Part of a small language model's weights: width 160, 2617 steps.
Each number is 128 + 24 x the weight over its row's rms, rounded and kept within 0 to 255. Layers, rows and columns count from 0. The size above them is the row's rms in percent of the matrix's.

# layer 3 MLP down (transposed), 640x160, rms 0.126, rows 200-281, columns 120-159
size [ 99  99  96 107 111 101  95 108  98 102  87 105  89  95 100  97  89 103 104 107  98  95 111  95 102 114  97 110 108  91  94  98  96 107  86 100 109  88 111  83  97  99  86 102 101  90 103 103  84  92  96  93 100  98 100 100  92 105  97  97 111 107 103  87  91  96 107 102 100 115  99  92  91  95  91 103  93 102  85  91  97  99]
[[ 99 144  95 138 149 120 154 155 113 118 150 134 145  97 134 148 111 117 123 104 121 110  99 113 112 106 149 144 142  99 149 120  91 101 120 129 128 109  94 128]
 [144 128 128 132 150 120 132 137 166 106 149  92 108  80  85 137 130  92 117  98 107 150  93 112 171 139 129 115 129 139 156 143 151  90 156 115 142 106 129  61]
 [157  96 186 162 109 125 137 117 121 144 148 182 161 101 113  80 114 116  82 120 148 133 114 166 126 101 152 101 109 143 105 183 105 160 103 134 150 128 126 110]
 [143 124 145  73  95 153 122 126 149 131 139 107 177 113 113 119 120  73 136 110 138 130  89 163  70  84 119 124  93  97 133 110  61 117 113 120  88 116 145 154]
 [138 104 133 158 165 114  92  96 154 141 169 123 147 169 154 123 124 141 114 117 126 109  97 139 125  99 130 142  79 146 158 102 157  80 125 155 110 121 109 125]
 [117  90 138 163 104 153 164 114 118 104 136 121 120 124 145 158 126 113  96 153 157 135 175 133 108 132 113 144 122 121  95 113 152 166 162 149 105  97 107 127]
 [150 117 142 116 127  99 145 131 129 144 134 136 146 110 130 132 136 143 126 148  86 135 176 173 145 162 141 153 128 172 177 100 147 103 103 130 129  67 103 125]
 [144 132 163 123 156 169 149 159 122 117 114  78 129 103 124 132 145 139 138 138  97 119 103 147 109 104 111 142 116 123  91 129 143 137 105 114 106 111 146 131]
 [103 149 142  84 137 122 119 119  92 150 120 138 140 122 106 108 144 155 135 152 147 137  86 151 157  99 143 115 132 145 115 158 122 124 115 181 129 111  97 158]
 [167 131 125 148 117 103 125 100  99 209  80 182 104 134 114 112 121 131 143 133 131 108 117 129 134 169 110 128 127 122 115 104 134 127  74  92 114 162 137 129]
 [114 119 114 105 106 109 131 183 113 124 128 118 150 118 118 137 160 149 135 156 146  89 135 135 115 141 144 123 127 177 135 144 129 104 130 127 143 121 145 132]
 [107  95  98 116 131 134 158 130 140 125 100 124  98 163 168 135 128 122 157 124 153 102 142  91  97 147 152 123 148 109 106 149 146 126  95 139 126  73  89 130]
 [125 124 112 104 128  88 123 113 138 144 138 132 107 119 143 132 127 160 136 126 123 135 108  96 118 101 142 128 122 139 122 123  88 108 138 102 163 119 137 192]
 [119 121 106 135 123 145 134 137 160 107 100 106 164 148 139 178 109 142 150 145 149 139 111 111 109 154 109 130  98 151 123 107 154 150 119 135 112 123 140 130]
 [ 97 132 170 109 140 145  93 110 122 159 147 137 145 113 104 150 125  84 120  82  91 160 107 129 122 142 109 115 148 125 143 127 144  85 161 123 102 138 117 136]
 [146 126 119 139 157 150 131 102 117 123  95 123 114 128 148  74 146 134 132 126 159 162 135 123 189 147 169 110 147  74 160 132 131  98  94 127 115 113 129 107]
 [113 111 127 124 129 157 152  87  95 118 139 112 141 114 133 143 137  92 139 164 156 136 113 184 166 122 134  91 120 119 124 100 122 101 186 160 103 134  88 126]
 [128 102  89 124 118 128 141 118 153 135 134 142 141  92 103  88 144 118  96 162 135 122  82 127 136 147 137 144 163 107 155 137  88 153 166 106 121  81 122 175]
 [ 92 152  90 160 138 148 124 139 130 103 147 114 160 130 157 138 162 148 121 121 158 122 127  88 190 131 104 162 127 137 158 128 127 156 137 163 161 106 123  95]
 [162 126 149 141 113 117 131 143 107 146 134 111 161 120 110 178 168  77 131 112 128 141 147 115 159  87 121  96 186 132 161 162 186 137 135 144 109 180 102 155]
 [157 107 139 145 120 174 148 128 168  98 149 136 144 111 119 138 127 180  95 140 128 160 111 132 100 117 122  91 163 136 140 126 121 140 130 135 164 140 161 117]
 [117  97 138 169 155 130 134 146 154 160  80 130 112  81 142 117  94 127 126 167  81 113 156 145 120 113  89 151 102 137 124 132 118 103 159 165 108  99  96 124]
 [114 159 135 143 103 130 112 145 139 145  84 115 126 139  86 128 112 132 138 127 167 124 169 140 134 130 104 157 120 162 105 104 124  92 146 120 138 137 113 126]
 [135 154  89 117  90 153 162 149 136  85 121 117 131 105 135 134 151 121 166 148 150 114  91 168 157 119 138 116 160 105 108 120 113 135 160 113 147 139 149 141]
 [108 124 134  95 115 119 150 100 128 179 117 128 141 137 149 115 115 136 117 118 132 148  92 127 148 133  98 123 140 141 116 134 109 144 155 127 131 109 167 121]
 [104 132 138  84  96 112 145 137 120 113 135 147 115 132 129 104 121 162 161 159 118 122 113 139 141 154 149 138 143 152 119 129 156 102 142 136 127 103 141 115]
 [ 94 123 120 102 118 139  39 126 128 113 123 106 110 143 126  98 119 157 121 102 175 153 153 118 108 133 111 140  66  88 165 157 116 104  94  77 164  92 144 119]
 [100 118 105 107 114 148 106 122 135 191 122 104 182 105 112 111 116 137 153 139 119 118 143 147 109 129 110 135 129 145 123 103 155 133 125 109  84 157 117 116]
 [145 117 163 120 142 147  89 169 117  99 145 105 173 120 143 135 160 122 160 158 164 130 118  76 145 194 176 149  89  93 128 113  88 130 197 165 142 110 138 132]
 [137 134 118 114 126 112 119 116 168 141 164 122 133 118 105 132  91 163  69 136 150 140  98 186 136  77 132  88 160 167 128 142 112 127 110 140 114 151 115 124]
 [135 172 129 130 116 115 111 119 129  95  88 120  94 129  95 121  90 152 134 133 148  74 143  90 131 110 104 142 130 102 183  97 120 138 109 121 155  87 135 115]
 [ 62  75  95 160  67 115 166 138 151 102 166 139 134 148 132 128 173 146 132 145 150  97 152 142 166 125 136 113 144  97 156 160 137 157 129 148 151 171  98 152]
 [128 112 105 113 143 152  97  98 180  96 175 106 118 158 136 123 137 146 119 133  95 139 118 122 166 130 105 121 123 116 134 108 136 132 114 126 123 142 138 157]
 [119  97 205 148 168 121 135 116 148 125  91 126 115  99 126 116 136 144 103 165 185 119 161 141 126 136  73 135 158 175 154 112 124 115 107 131 126 145 100 133]
 [152 128 108 132 142 156 131 119 150 147 160 136 149 112 121  84 148 110 129 123 138 108 107  84 105 164 109 157 160 183 117 119 141 139 112 135 135 144  79 147]
 [136 115 167  94 135  98 133 134 135 123 109 186  91 134 123 110 113 136 109 187 139 150 121 142 129  90  80 124 129 176 105 135 137 146 147 137 133  93 168 176]
 [143 109 123 167 142 123 116 180 115 113 155 150 125 138  91 106 108  87 116 132 167 161 150  93 150  74 137 116 142 155 111 110 115 140 137 126 152 128 140 114]
 [175 129 122 122 111 164 109 109 148  94 117 156 141 140 119 152 111 159 122 134 120  79  84 135 137 134 112 140  72 148 129 150 102 129 105  87 151 164 106 134]
 [155 115 158 105 134 101 159 142 153  97 141 129 129 132 118 131 119 142 117 125 160 113 128 154 119  92 180 112 128 115 152 119 154  96 172 113 148 138 151 138]
 [112 122 145  54 123  91 134  93 112 167 133 132 135 156 119  99 139 141 129 132 147 178  92 147 114 116 146 122 117 125 120  97 118 112 109  91 123 138 113 112]
 [116 122  87 138 145 138 135 136 139 132 134 121 117 117 110  90  98  59 114 145  98 132 166 205 106 168 122  87 113  89 107  92 127 138  99 146 142 136 137 154]
 [121 118  97 117 126 118 130 166 175 170 110 141 150 156 106 113 147 141 109 149 148 136 113 152 154 112  98 131 157 124 121 141 101 117 128 107  95 118 153 104]
 [156 124 128 142 106  98 138 155 128 144 152 160 111 118 145 103 118 134 149 181 111 122 120 114 124 109  97 125 167 153 129 143 110 153  59 140 124 123 148 147]
 [ 91 101 157 131 124 165 125 153 118 152 136 110 130  91 147 132 139 152  99 113  95 118 131 138 135 126 106 164 105  71 146 177 105 139 117 110  99 143 155 158]
 [130 103 112  60 124  83 139 134 122 112 119 124 150  80 108 124 112 103 154 144  99 170  84 145 105 165  77 165 124 126 119 136 115 126  89 122 126 134 149 110]
 [108 112 154 109  94 112 108 126 136 135 142 147 145 127 118 126 117 160 133 140 113 119 171 137 188  94  80 107 153 145 154 157 151 124 124  81  91 114 124 138]
 [138 166 136 128 153 102 119 135 127 140 118 105 137 173 104 143 143 167 126 151 128 135 127 136 113 105 129  93 153 114 151  87 111 105 143 152 123  81 132 143]
 [138 115  81 147 114 151  96 124 167 156 124 133 100 129  73 140 149 175 117 103 155  89 121 108 108 160 143 138 151 125 157 140 126 103 121 138  99 130 131 152]
 [122 145 125 109 126  88 127  80 108 158 165 138 179 128  81  88  95 132 146 128 119 138 154 164 149 153 142 138 127 106 150 136  92 159 152 116 154 123 114 154]
 [ 99 134 133 157  99 126 139 115 106 113 127 134 157  90 145 142 168 102 128  76 125 130 137 117 160 162 142 112 141 139 113 171 110 149 137 133 119 170 117 128]
 [135  65 144 111 184 117 143 124 104 150  81 123 130 128 128 110 152  84 182 105 124 138 109 103 129 113  92 173 125 162 118 108 120 137 126 113 131 130 148 112]
 [143 118 115 108 132  72 113 134  99 188 149 105 164 129 109  77  81 118  88 110 150 129 157 140 100 129 169 124 116 136 136 114 176 151  88 129 124 108 152 116]
 [202 153 117 123 138 101 130 127 125 109  92 117 127 160 130 119 106 145 104 160 157 107 149 170 121 142 119 112 122 170 146 161 148 167 122 161  98 140 156 118]
 [150 129 121 145 112  97 127  79 130 169 142 140 124 110 137 139 166 157 135 107 149 105 170  89 107 157 131 159 135 142 120 128 117 123 107 153 139 121 145 119]
 [118 140 131 118  99 131  94  87 171 156 124 132 143 143 138 117 104 157 157 107 151 163 118 159 118 132 102  73 160 140 144 136 128 125 117 102 148 138 135 103]
 [114 143 149 143 150 112 122 144 110 132 125 134 118 126 113 168 128 132 161 134 117  98 110 124  89 115 103 142 109 165 134 121 125 136  98 143 141 153 141 143]
 [ 96 126 119 118 116 115 166 136 157 104 163 112 137 121 119 139  99 156 115 156  87 106 152 187 110 135 121 131 100  98 135 112 194 134 169 127 112 119 151 143]
 [114 185 130 165 116 136 110 124 144 131 144 121 156 105 153 145 128 157 143 163 133  86 100 106 125 160 128 142  95 119 115  74 150 125 152 130 151 139 118  88]
 [ 85 165 144 109 161 170 151 145 149 129 144 101 142 150  51 116 108 117 108 142 148 118 157 160 132 127 140  98 143 180 107 163 133 168 114 128 142 166 170 107]
 [ 76 125 105 107 132 125 117 153 205 178 135 151 116 116 134 131 157 157 115 145 131 129 113 138 131  91  88 143  82 131 112 144 140 100 124 120 145 103 117 156]
 [135 122 121 154 138 127 142 141 141  77 104 150 137 123 108 197 156 140 105  97 139 106 127  70 133  93 173 172  88  76 156 108 137 119 130 142 133 130 141 161]
 [160 114 160 114 180 135 126 142 102 124 142 104 133 160  68 116 113 119 123  95 101 105 150 148  97 126 113 143 143 116 125 106  93 113 118 119 137 116 130 105]
 [142 150 126 182 117 162  76 140 106 129 135  83 114 115 138 127 142 136 135 117 116 127  99 129 124 149  99 109 163 176 127 116 112  93 107 126 104 153 116 127]
 [129 103 118 117 158 137  76 123 130 105 167  76 124 125 108 134 100 145 127 157 154  92 134 123 127 111 138 132 152 138 122 128 162 110 155 141 100 149 147 137]
 [170 137  93 153  71 125 110 112 110  82 139 127 137  87 114 165 120 130  98 135 168 101 115 121 100 131  98 162 148 151 152 123 144 127 114 177 122 147 125 135]
 [125 115 163 125 121 171 133 121 128  91 119 120 137 109  91 143 137 136 116  96 126 168 120 164 137 101 154 125 148 127  93 104 127 132 172 129 108 103 206 112]
 [153 137 166 112 136 129  85 133  85 140 113  75 103 131 144 187 150 175 129 134 170  93 124 134 143 123 115 143 105 120 133 125 129 119 137 126 159 163 125 160]
 [148 121 125 132 130 129 132 131 130 145 104 154  84  94 109 140 115 150 120 143 163 124 186 140 136 127 104 149 114  99 164 107 139 155 127 137 111 156 112 185]
 [156 108 155 120 130 136 150 100 149 147 131 133 163 114 129  92 151 134 153 136 165 126 140 163 117 191 154 127 107 139  83 152  82 151 139  89 119 119 120 197]
 [149 127 122 130 130 146 118 166 130 163 163 146 124 145 147 122 163 111  91 178 157 127 129 162 109  91 163 120  99 135 157 137 115 141  95 146 102 134 132 122]
 [158 118 134 139 139 123 103 178 165  56 106 141  85 130 158 119  90 147 133 145 118 125 185 123 126  55 138 106  98 145 127 115  91  92  98 113 158  99 134 139]
 [ 96 123 139 104 138  92 140 134 123 115 131 145 145 165 151 147 118 109 117 144  76 124 111 131 124 101 149 156 156 124 156 151 124 125 138 108 136 128 164 129]
 [150 142 128 137 139 117 111 107 139 121 147 153 128 167  93 134 107 125 135  99 113 180 169 134 136 121 123 115 135 143  99 130 130 155 127 113 120 124 154 121]
 [111 114 123 117 110 156 148 127  73 131 100 130 111  90 161 122 158 150 130 129 160  85 123 107 131 141 112  84 107 113 110 108 121 114 132 155 130 108  87 103]
 [111 155 151 109 106 165 117 150 116 110 146 107 148 204  97 149 122 137 113 150 101 106 140 119 139 120 168  94 109 138 124 150 138 110 141 138 116 136 153 163]
 [ 90 117 122 139  59 110 114 148 159 151 155 126  80 132 118  98  77 122 105 110 119 137 134 118 147 131 163 109 135 162 154 154 126  81  88  86 135 159 128 132]
 [104 155 147 137 149 149 147 130 103 120 154  87 123 125 139 111 124 131 125 120 183 114 142 171 157 139 169 109 133 154 110 160 113 184 154 117 143 139 144 145]
 [126 114  96 111  59 100 144 176  97  69 137 103 121  96 166 127  90 136 136 150 137 131 102 104 136 121 166 125 112  91  93  96 119 124 157 121 139 115 113 123]
 [152 162 130 161 115  76 135 106 158 129 162 111  90 138 148 124 133 138 100 109 142 112 185 116 112 137 148 131 161 133 113 139 201 132 146 157 144 156 130 158]
 [129 139 124 127 129 140  91 128 137 120 128 142 142 114 159  96 124  95 120  86  77 160 119 154 170 133 160 137 147 118  89 100 135 117  74 121 109 129 147 143]
 [110 119 118 113 121 120 150 132 141 108 146 117 111 121 107 119 156 137 120 163 134 152  89  97 119 137 230 158 111 134 127 131 135 131 145 166 165 130 107 115]
 [162  71 151  97  98 120 149  92 148  97 109 121 135 127 139 138 161 104 119 111 138 142 124 147 151 125  88 183 124 111 113 149 100 153 114 121 114 117 135 119]]
# layer 3 MLP up, 640x160, rms 0.181, rows 201-281, columns 120-159
size [ 97 100 115 100 104  91 109  90  99  92 112  91  98  98  96 107 107 104 101  89  96 113  93 100 110  98 106 111 102  94  97  89  93  95  97 106  88 104  95  92  94  88  92 104  88  96  95  94  94  93  98  95  97 101  95  92 104  92  96 117  99 108  90  96  94 104  97  97 114 111  91 100  96  96 104  93 101 112  99  97 104]
[[158 137 144 100 102 159 145  67 113 113 123 167 117 155 134 143 125 131 163 143 118 124 126 125 116 124 135 132 105 187  85 116 128 140 155 158 105 128 120 158]
 [111 137 136 155 125 133 159 120  93 141 121 119 109 159 157 142  87 164 133 147 125 188 141 142 145 114 114 144 111 106 119 169 108 144  91 121  92 138 159 146]
 [136 136 105 135 136  83 161 133  95 134  92  73 132 119 206 135 152 158  97 101 123 117 134 142 141 168 143 220 156 101 143 124 154 147 161 136 105 165 126 150]
 [146 142 128  99 155 122 145 122 154 151 121 109 125 120 110 125 144 139 112 184 149  88  92 137 102  73 144 175  83 150 120  89 134 137 148 134 107 123 104 146]
 [121 148 167  69 137 114  84 103 109 121 105 139 135 137 126 170 141 147 128  92 119 144 131 124 116 117 118 108 156 168 105 129 159 140 165 114 156 102 125  99]
 [120 145 118 163 132 143 102 150 161 152 136 155 116 140 147 126 171 114 115 131 125 129 135 140 157 143 113 161 113 132  89 111 112 122  79 146 154  96 128 129]
 [154 110 109 140 101 118 154 106 109 162 131 136 160 135 128 132 187  63 118 181 150 119 143 103 117 141 111 139 168 153 143 116 100 136 130 108 147 119 118 142]
 [ 54 131 110 113 136 130 117 111 117 134 154 143 124 154 154 123 109 170 183 169 115 110 132 120 132 128 124 152 110 126  79 160  85 130 130 149 142 134 142 109]
 [131 124 116 147  95 132 148 143 133 137 143 121 142 164 135 118 113 111 158 143 128 140 130 153 142 156 106  92 119 158 119 132 182 143  93 146 126 102  72 132]
 [145 145 146 128 151  64 130 100 116 110 165 145 125 167 164 157 120 119 112 124 166 147 190 139 127  90 130 122 126  70 130 169 126 120 118 145  88 100 157 117]
 [121 140 141 114 117 105 109 129 123 105 148  88 104 113 125 116 117  99 151 146 129  97 125 135 163  89 107 163  85  88 135 112 138  67 137 122 172 173 133 119]
 [154 118 137 167 149 136 102 154 144 115 144  99 139 109  97 143 123 100 133 133 148 153 138 146 166 146 117 109 172 132 105 144  86 141  82 149 139 118 142 103]
 [127 143 114 101 112 107 152 111 129 111 136 137 107 182 104 131 143 128  81 116 123 147 130 183 147 145 135 124 130  96 183 140 139 146 124 122 154 133 136 105]
 [106  97 104  91 132 111 138 148 164 102  69 120 133 150 167 107 103 119 127 179 139 152 134 114 164 129 122 187 127 166 178 123 151 152 119 158 111 114 162 108]
 [139  77 155 172 125 100 127 173 130 111 131 145 167 105 118 128 130 165 155 139 123 158 104 115 120  85  90 140  75 135  92 108 132 122 121 150 122 158 143 115]
 [119 148  86 119 114 124 162 143 116 132 159 130 114 121 143 136 124  72 151  85 114  89 116 114 119 127 106 132 128 138 130 153  90 138 113  72 135 144 103 171]
 [121 134 120 142 158 110 139 171 181 131 137 136 174 168 130 102 141 126 140 102  98 165 109 138 145 141 146 124 108 116 126 138  81 158 123 142 150 132 124 131]
 [128 100  87 132 111 119 161  83 121 110 138  97 130 106 148 135 117 102 128 137 163 136 131 104 116 118 153 113 124  77 168 102 110  91 127 134 122 138 110 108]
 [144 144 101 140 122 143 116 109 118 118 141 112 127 129 131 124 107 155 153 117 119 138  83  89 135 140 127 141  97 141 116  98  84 107 173 134 103 118 125  94]
 [134 120 147 142 132 153 106 120 130  77 100 168 164 138 102 151 125 122 173 128  94 143 126 139 110 130 106 103 143 167 129 137 169 129 152 107 128 115 155  81]
 [108 149 132 123 146 131 118 146 140 157 153 120 139 161 110 131 137  62 118 131 172 145 121 129 113  82 148 139 157 159  78 148 149 138 112 126 162 154  99  81]
 [162  64 125 163  99  96 139  85 120 156 107 122 120 117 163 129 132 118 168 109  98 119 124 108 170 130 126 132 133 157 156 144 112 180 128 115 106  62 106 137]
 [135  61  88 135 149 123 109 129 102  97 127  52 111 118 135 178 133 121 167 158 105 135  99 117 107 113 116 149 126 135 124 127 164  94 143 137 150 130  92  85]
 [127 121 136 114 125  80 102  95 184 166 155 128  78 125 156  94 113 122 168 184 182 100 158 113 155  95 131 151 155  96 165 139 133 112 117  94 148  89  83 127]
 [168 110 123 145 126 141 113 122 119 112  70 138 125  99 150 130 109 135 129 176 160 116 122 151 112 132 123 154  96 136 135 137 121 181 123 149 103 148 164  86]
 [133 137 130 125 140 104 156 159 147 116  90 145  92 130 142 195 137 104 167 143  68 128 108 162 141  96 137 179 143 159 114 118 142 134 123 107 127 123 114 147]
 [151 130 144 148 115 160 123 143 124  93 127  93 119 110 157 160 126 153 110  90 130 132 142 122 151 112  93 177 116 139 146 131 130 147  97 154 103 116 141 161]
 [116 133 104 118 131 130 120  98 110 142 127 162  85 155 148 125 134 106 144  58 126 144 146 161 146 134  94 126 161 143 145 142 132 103 119 107  99  97 144 162]
 [129  98 133 111  92 100  98 119  91  97 120 137  99 131 111 129 155 117 110 131 138 105 138 117 110 116 121 150  74 129 108 117 149 116 131 104  89 108 113 115]
 [138 109 115 117 122 115 101 147 124  71 172 172 146  75 153 165 135 111 115 118 120 134 117 124 161 129 160 138 117 120  95 139 144 111  99 116 105 147 152  91]
 [160 118 141 128  77 152 115 116 174 115 171 124 144 137  99 136  90 177 141 118  35  97 160 134 113 133  81 144  69 108  93 118 111 129 124  94 121 144 187  94]
 [142 143 112 167 145 179 147  85  88 164  91 137 130 116 112 102 162  96 155 138 158 132 123 138 132 141 137 138 130 117 103 129 115 151 141 159 113 166 145 107]
 [124  76 117 141 152 137 125 126 133 122 139  89  94 118 134 156 148 107 177 112 135 114 125 116 128  96 124 127 140  88  97 117 161 115 118 101 135 171 131 112]
 [117 110 125 131 117 153 171 119 156 133 142 169 109 151 140 138 103 147 143 110 110 131 144 154 119 120  79  84 110 137 117 109  94 117  97 147 132  97 142 109]
 [108 130 140 124 130 113 121 110 135 120 132 125 101 120 134 113 129 126 109 126 142 157 141 142 134 137 145 147 161 152 154 138 149 132 142  77 124 188 124  94]
 [128  95 148 158 109 151  94 166 143 150 107 128 134 120 186 123 151 133 157  81 106 143 108 136 103 168 155 119 132 141 135 142 134 168 171 154 168 108 101 105]
 [132 119 114 116 145  92 139 150 121 149 104 119  93 151 101 168 115 123 148  91  89 134 155 122 177 113 141 115 126 139 167 139 124 140 121 101 169 106 134  97]
 [106 122 145 141 168 125 156 116 116 196 123 145 126 169 120 146 114 136 124 115 126 155 132 115 121 152 152 187  79 124 160 109 121 110 156 156 115 138 138 126]
 [109 135 122 153 178 103 173 154 181 106 103 165 187 129  90 131 176 131 104 117 120 121 131 144 127 146 118 140 109 132 134 166 134 162 122 161  93 114  93 114]
 [154  81 175 120 117 117 132 128 132 150 127 137 101 111 127 115 116 133 117 135 145 115 100 157 146 148 168 135 133 152 123 123  71 145 134 137  84  99 120 152]
 [156 102 131 135  86 147  76 151 151 124 140 169 176 103  99 119 114 104 124 122 107 104 137 110 155 128 134 117 142 132 112  88 129 132 108 122 145 124 108 156]
 [129 116 154 150 144  68 131 130 128 148 155 153 111 118 122 131  87 137 119 132 109  92 110 134 123 101 123 166  99  89 193 114 100 144 123 144 144 117 143 110]
 [100 127  89 160 144 109 140 123 143 132 121 111 112 127 131 120 125 130 104  87 120  84 127 115 115 127 123 153 136 116 126 105  96 123 151 115 118 102 148 108]
 [109 135 151 123 112 122 102 122  98 127 144 106  93 133 132 134 119 125 106 105 163 118 145 136 130 101 130 114 114 161 152 123 124 170 132 165 154 159 118 133]
 [154 156  94 175 204 156 111 158  86 124 106 116 116 146 140 160  96 147 145 120 123 136 103 139 125 156 159 122 109 139 127  92  96 134 140 145 148 122 109 117]
 [119 110 145 118 112 105 113  94 118 128 141 173 146  86 146 109 130 144  97 106  96 145 157 160 102 133 160 120 167 123 139 115 138  93 133 151 162 120 138 122]
 [163 106 116 161 127 125 130 137 105 133  84 104 116 123 171 128  83 132 172 145 164  96 103 150 171  91 102 121 118 139 134 103 115 140  85 124 141 114 120 133]
 [ 77 157 143 131 152 101 105 157 138  93  87 150 119 119 136 157 167 106 112 140 123 148 140 119 131 109 114 128 154 132 138 117 123 117 141 168 119 155 155 134]
 [169 117 126 130 127  94  99 133 146 102 124 162 138  77 108 103 138  99 129 114 124 125 123 123 152 133 104 108 107 160 131 155 154  92 127 123  91  99  69  92]
 [ 91 181 101 138 119  95 117 127 119  74 134 105 158 146 118 132 102 124  74 134 124  60 115 173 138 113 168  95 161  99 125 149 116 121 110 121 125 115 108 128]
 [123 144 124 115 185  67 119 121 159 133  92 144 113  96 113 104  86 141 141 115 121 113 147 109 128 154 135 123 116 129 137 141  92 124 146  91 134 138 104 106]
 [129 113 100 138 137 141 136 156 107 135 136 120 107 116 121 111 132 125 132 108 157 159 124 138 138 102 139 150 157  96 123 118 139 142 154 109 127 144 158 128]
 [ 90 115 120 135 123 107  91 128 115 168 145 154 118 119 165 147  98 133 121 149 177 102  97  48 104 142  90 106 130 136 177 130 141 102 109 145 100  73 137 119]
 [148 137  96 131 150 156  97 153 126 127 121 132 141 113 136 106  96 134 137 142 153  68 118 111 144  68 158 153 115 158 138 174 164 117 133 128 109 135 149 148]
 [129 115 137 125 137 152  89 140 111 121 160 135 159 112 129 119 148 113 190 104 132 112 161 128 118 154 128 178  91  94 125 140 130 124 132 136 121 170 113 129]
 [113 132  85 162 170 115 102 134 122 122 160  88 129 176  83 134 120 152 175  92 111 149 102 131 151 105  84 123 132 100  86 132 154 130 112  73 110  89 106 145]
 [129 131 150 159 155 133 150 136  84 142 127 138 129 111  90 170 124 118 147 116  92 133 135  97  89  98 123 157 152 108  90 128 101 105 131 137 117 135 129 129]
 [121 135 135 160 134 148 123 143 107 126 112 129 133 123  90  98 147 140 178  73  91 109 148 124 113 115 107 140 121 118  99  97 117 142 118 115 153 147 108 168]
 [132  99 142 151  91 102 138 164 171 113 168  99 117 176 127 141 123 133 144 149 123 133 174 149 143 107 151 125 175  91 165 126 108  70 166  93 134 162 148  95]
 [149 153 161 143 104 145 108 122 136 149 129 131 157 177 130 157 144 146 104  88 105 126 136 123 150 136 175 147 164 130 133 133 149 119 161 109 112 129 126 155]
 [117 107  95 123 126 149 113 112  90  85 118 153 124 187 144 122 184 149 120  70 115 128 134 126  74 143 143 161 130 134 120 148 158 165 113 171  84 177 150 128]
 [108 123 158  97 120 105 111 127 134 115 131 179 115 160 113 119 112 166 117 121 108 162 133 140 132 128 106 122 150  60 125 136 144 144 160 119 156 110 142 104]
 [121 116 155 173 119 147 109 122 101 185 156 132 112 159 157 138 125 133 160  74 121 165 111 108 157 183 152 105 113  99 122 109  88 148 109 151 115 156  61  85]
 [ 99 105 135  81 174 123 100  91 126 156 169 111 141 145 162 120  91  98  94 139  98 156 134 140 126 131 115 122 131 160 137 174 139 103 139 129 124 116 147  72]
 [115 125  86 121 104 114 160 117 122 106 132 130 158 138 129 124 121 131 113 148  94 134 174 126 124 111 117 111 159 161 132 130 144 110 144 164  84  49 127 169]
 [143 127 144 131 128 112  65 147  64 139 110 157 123 155 121 111 150 121 107 111 131 127 123 115  89 141  95  91 157 164 172 148 141 128 136 150 136 124 164 143]
 [103 106 124 103 123  77 121 120 116 147 134  97 133 154 166 146 165 111 177 120  84 136  97 132 141 133 134 111 126 138 127 157 163 136 135 110 140 150 119 107]
 [115 132 148 142 139 116  82 146 144 151 101 121 125 134 120 147 115 131 146 169 108 129 170  92 168 113 157 156 134 148 169 103 145 129 170 131 120 154 127 104]
 [ 95 180 175 160 130 124 116 126 124 143 113 168 133 128 106 109 141 129 113  81 152 153 134  91 142 160 116 117 129 136 162 125 121 120 113 121 131 168 120 145]
 [117 116 141 125 124 106 123 144 150  81 103  91 117 142 165 208 136 126 131 124 155  97  94 104 124 129 164 161 126 131 111 169 161 143  98 101 148 119 144 105]
 [119  94 150 151 119 163 115 128 104 123 124 114 140 100 127 167 108  93 105 122  88 161 120 138 136  74 112 120 121 163 133 106  78 124 161 144 106  94 120 147]
 [ 89 143 113 102 158  94 132 143 119 141 144  97 132 141 168 153  78 101 103 121 125 137  79 125 111 115 121 153 154 152 163 139 129 134 125  76 114 127 131  97]
 [147 134 128 140 118  82 129 126 148 143 136 117 154 145 136 123  98  83 161 164 115 129 135  74  95  99 208 138 142 146 114  98 139 127 160 143 122 140 126 143]
 [ 93  98 114 122 115 126 120 113 122 130 118 122 107 153 116 149 136  95 176 103 132 105 127 126 151 123  99 102 110  91 107 163 120 151 128 119 127 112 160 129]
 [169 104 114 112 123 142 114  99  90 143 137 111 146 134 133 135 229 115  88 114 166 164 117 167 142 113 112 147 160 152 138 115 114 150 123 146 135 100  80 161]
 [ 97 203 150 150 142 174 109 113 113 115 103 114 128 112 117 142 100 141 142 119 122  70 157 147 106 127 150 137 141  90 104 148 157 107 102 133 132 141 161 138]
 [148 111 122 132 165  87 158 106 125 117 152 134 146 137 137 115 143 152 123 156 137 116 116 125 136 158 108 179 135 149 188  93  98 139 157 157 123 175 112 121]
 [ 95 166  92 152 170 106 114 142  88 117  96 137 158 115 152 147 106 132 142 134 123 137 148 115 146 126 144 152 117 112 109 132 150 103 108 153 132 113 127 156]
 [129 123 131 128 149 108 121 146 106 158 165 146 167 129 126 110 145 164  98 151 126 142 106 133 140 107  85 108 136 127 148 120 169 120 112 123 111 113 115 118]
 [100 118 155 151 126 117 108 112 124 140 155 132 183 137 103 154 138 146 173 109 180 135  91 118 130 108  97 141 153 141 169 163 171 124  73 104 155 101 156 138]
 [134 158 105 111 118 135  79 154  88 147 120 131 146 150 109 108 142 111 141 113 129 110 128 157 102 144 116 132 154 132 115 155 100 100 134 111 114 109 147 112]]